config.yaml
num_hidden_layers: 12
hidden_size: 160
num_attention_heads: 5
num_key_value_heads: 5
head_dim: 32
intermediate_size: 1280
vocab_size: 8192
hidden_act: "squared_relu"
norm: "rmsnorm"
norm_place: "pre"
norm_eps: 1e-05
positions: "rope"
rope_theta: 10000.0
rope_fraction: 1.0
qk_norm: true
attn_scale: 0.282
bias: "none"
tie_word_embeddings: false
parallel_block: false
extras: ["capped logits"]
init: "uniform"
init_std_qkv: 0.0408
init_std_o: 0.0
init_std_up: 0.0408
init_std_down: 0.0
optimizer: "soap_variant"
learning_rate: 0.0106
lr_mult_o: 0.724
beta1: 0.95
beta2: 0.95
lr_head: 0.0105
warmup_steps: 110
schedule: "wsd"
decay_fraction: 0.553
decay_shape: "linear"
final_lr_fraction: 0.1
batch_tokens: 65536
max_seq_len: 512
doc_mask: false
train_tokens: 242900000
max_steps: 3707
dataset: "wikipedia_en"
Each number is 128 + 24 x the weight over its row's rms, rounded and kept within 0 to 255. Layers, rows and columns count from 0. Numbers have three digits each. The size before them is the row's rms in percent of the matrix's.

# layer 4 attention value, 160x160, rms 0.349, rows 44-52, columns 0-159
090:132167122115132115089155138110106087158144095090145133115141089138091174129123137081129148142141141136100154140174136086126092137070175149094112140124152126174129153125103113123067099154115136105121136165125160161145156180130140127084145139157113114130142109134184138134098123125106117128101157125135128147161144161130146146159101112138131147139122122128194133127150140143142114176154129104135124135170152101118124140064103133111142135113115161118126129115156139129119109161143089
093:134144139134184138128119168145083128103110120153124153110116113142116136121114108144066139111119097118128090141126110124159203155155134127121115140127115163136159131126115097139113070145114159121119143124142058100089144140142126157135175120110112174132102137128105127133078158128118127151130122116135113147119087156117141134121120083126090174150119116158128124148120109162182139128161150135126124157139082105126136132156111156176116139117144145101151124141129115138143112179089071
090:157139094131123159126153134098126117168130129121164147104125178112101116072084103108137133095142169126105166147175136140066097145103122151153131136126119130149144120167106126114092167104120136149132146132126138135142144118165154163132095130135116176144178137143149113115105152099115103128153099129152161143129120137141135073100127109117129132084123122116119113141136130091147170156110125135124090151183091104117158116111153147159104173113107122138125084119102107164132121123101077
084:140152135167126125087100143116096119113091104130084118172126101117117134134181138143128177166087081117138125174105129143120150129143176143150157128151141082152130125105070096088136161145144095169143158117123120085135099103137140142099158135160142161162136119138112089081161139137108148102134146176091120108140120106123125136137129137143106170124136064155113142113143108139129117161132152143124141110144129112135118100104151114134128109123137122131105064141119139121144129172127095
093:105097097136139092095127143153140150135129121108142152105106159132143126135112112129129154139129138137176128160103161159155128152127107120108124110084110193132143167126139124140166123147123132117148136158109147126083123123166117143162150103109117110127116122107159165161082117148151080160150096115076168143112114166118100137182150129127133124138134130117148104138160118126124156107108136155117153132156070140136108171107206138082072153092129097123133138108150115119121109143131154
088:182150112144121109077119121118161112137125140126118133110130157125117055133126161084126142152142102118097162109148084118124126153100144131082093165171085180143117111139110110132139150116161089112174191078120112126155091141106113122161096133162159149125118145131117120115146127119123128118122142143161169121160167151160146137132122152103103116123144115124097100124115125139125131146111117116139083083130142166139112133101153140098127158140124141126107135157177173156116116131164119
084:156121083106111098130163163136106105149150086124130139107126094136142089101130105171095110158144135189105153083137115146119119090140139117148162118076142102124144130162163085080105145121159137141118124133141103161142128093140141107132109110116119138143141142146151138151135137115117123074196109118170152100118104092105153095157166112121115169124099150136127120105155123070104108125096129128102093129181112161125135118111123096127129112116102106143110126152140123150103154152115132
093:128086128100104090092115112152121125124119107118129158169091122163109142091144118106119111158108146151170121103134131136150138140145138118112138087071140125136138141171148097103146138075126109117172138097167111092189113118154131105135106133114121066127178128131117174128136122099125132130141143070148101136126148116153123175129156137106119130112095153144095109130113091105136140115118157153139134132136117144130122128111154167146212119140108122169092138106123115169128112115116153
087:143109104128101150128139112128091119145118099124098173103132117137130115175097145120182123115129124162128129096142120105134084120145141174142137129112099175145137136115169081087136162117162142151149157108144118152130083166135142154105147127126170173155127122130146074175111120090143143130106101136072156120141086126127150152128130096123120141116145145102133177146077158138141171137145143110125145122115113118144149144185122135128186130116117118090151147109145131135093150104151112
# layer 4 attention output (transposed), 160x160, rms 0.239, rows 44-51, columns 0-159
109:156107134105126126173103145178121124134100131168104109152122142138153088128165116145109117128104113142158118125077093135147134134166077144165135126116105139087153109145143147116161113108145127132123110097115070110115098053133105129168106132104151154155130178103108139095151121126128146127133117112119108101122130082135131105104153160128108120110162129127069132170099100117119129105101106122126137144116095144132159113173159099171118154163155102148131137123136124125144136081134176
119:142113120114063122126135114092178134146149142105148092128145132117150110141131130134171134121159165139139149124126164126117054090117107141115145108109174109127106122157141133131129181099151112157147132114092193139148114110109124110137080115132142093107140136142146118117156115107117121130122104111148118137151170143152124128123118164097182069128143167078105122119126116100075119112102119130130128105107128150113117113102130126060132135128113109138111117111124150132135117087158194
109:096121165138140106136090144133140132088125145138105110167104103167135119160153142149107110153123087144176097094086108135187179101155126102088138106150130131093118136134131121181181084144143121113114124116130100131120123153090125106132153121113120077108089124109103133133139107143147151106093145127105113121131141137122112179132111147131132127156122140159127142128113143151083093093122133141118169139075151157124107136139110103097148095148106129133147162123156150106124117110161193
109:129124144106133142175158114171143128159151146143159119111124159127146125109100108114157076119164161145113126072167139141140102107101090113125099127106099151107135137120192141143110086103115153111122093129104141116143174139149117111130138140100117078098102138132143151150077136095110122137143129080131122175117135148109135143135130118146144120120104200091145143143127162115144157093112127130138130131110139150115138178133129102114134130132137146110139184098143104131110133072145186
107:169133148129154152138135146108085117108141108149122119117162102133107150150111140159135129121137118111094153122149100094105118105134145122149150190157147058148125114139115129112113118107145123146083122093141096125148120153108125089089124137158150156129155154128085067100153134114090160100130129143178071097173138115116142112090098107098109134116131135129107154114121099120123112159133116131141134122117187119116137102152059130154162085130134131130122105156131154137105152120128089
111:064103143110143140193120129135088147141129108126163097114117094136130198116114115150113118136130133107146095146099142146123129137141121123139171104088170064091149168142146157118101112141091138140105062172142140131110160127141174108133164129075102103125140098126135146139105129146126144116096113117093089157121091099112130123152142107147146136131116134140152160110132145146129134112118141137130168174140106117118129147139120124150119098110109114136124124103084081110149157099099130
104:080143151158150163135103101144136119112104144111125107127139156117126157147108174106148134095130137086143110162121119088166146174105117125100092148184104146130128143097137199145192101165122092132117126099111168098106133170113129137107128157161139101107106119114101130148096129157137140186080142135102121144145154155143112172111100127116128103168136126108129133150103133167140140121173109122169153121091140133144116124152128163133126139162154133116132115117121100118159121139155133
106:110165129140113138176129132106138118117148181129107121110150118079146122152123112141113149080131092106107141156144144115097106163107122164127099141158131116112138108105096145165087118164103104174112114158088139167106166130084107152144182110134129154139076137125130090135117143124145117128098145169103128146124112151106137106131091134139135146140162118108143147141128159155130126157163087104087133146127136113116128107149116109112039142113147123102162118131126143075114124117138088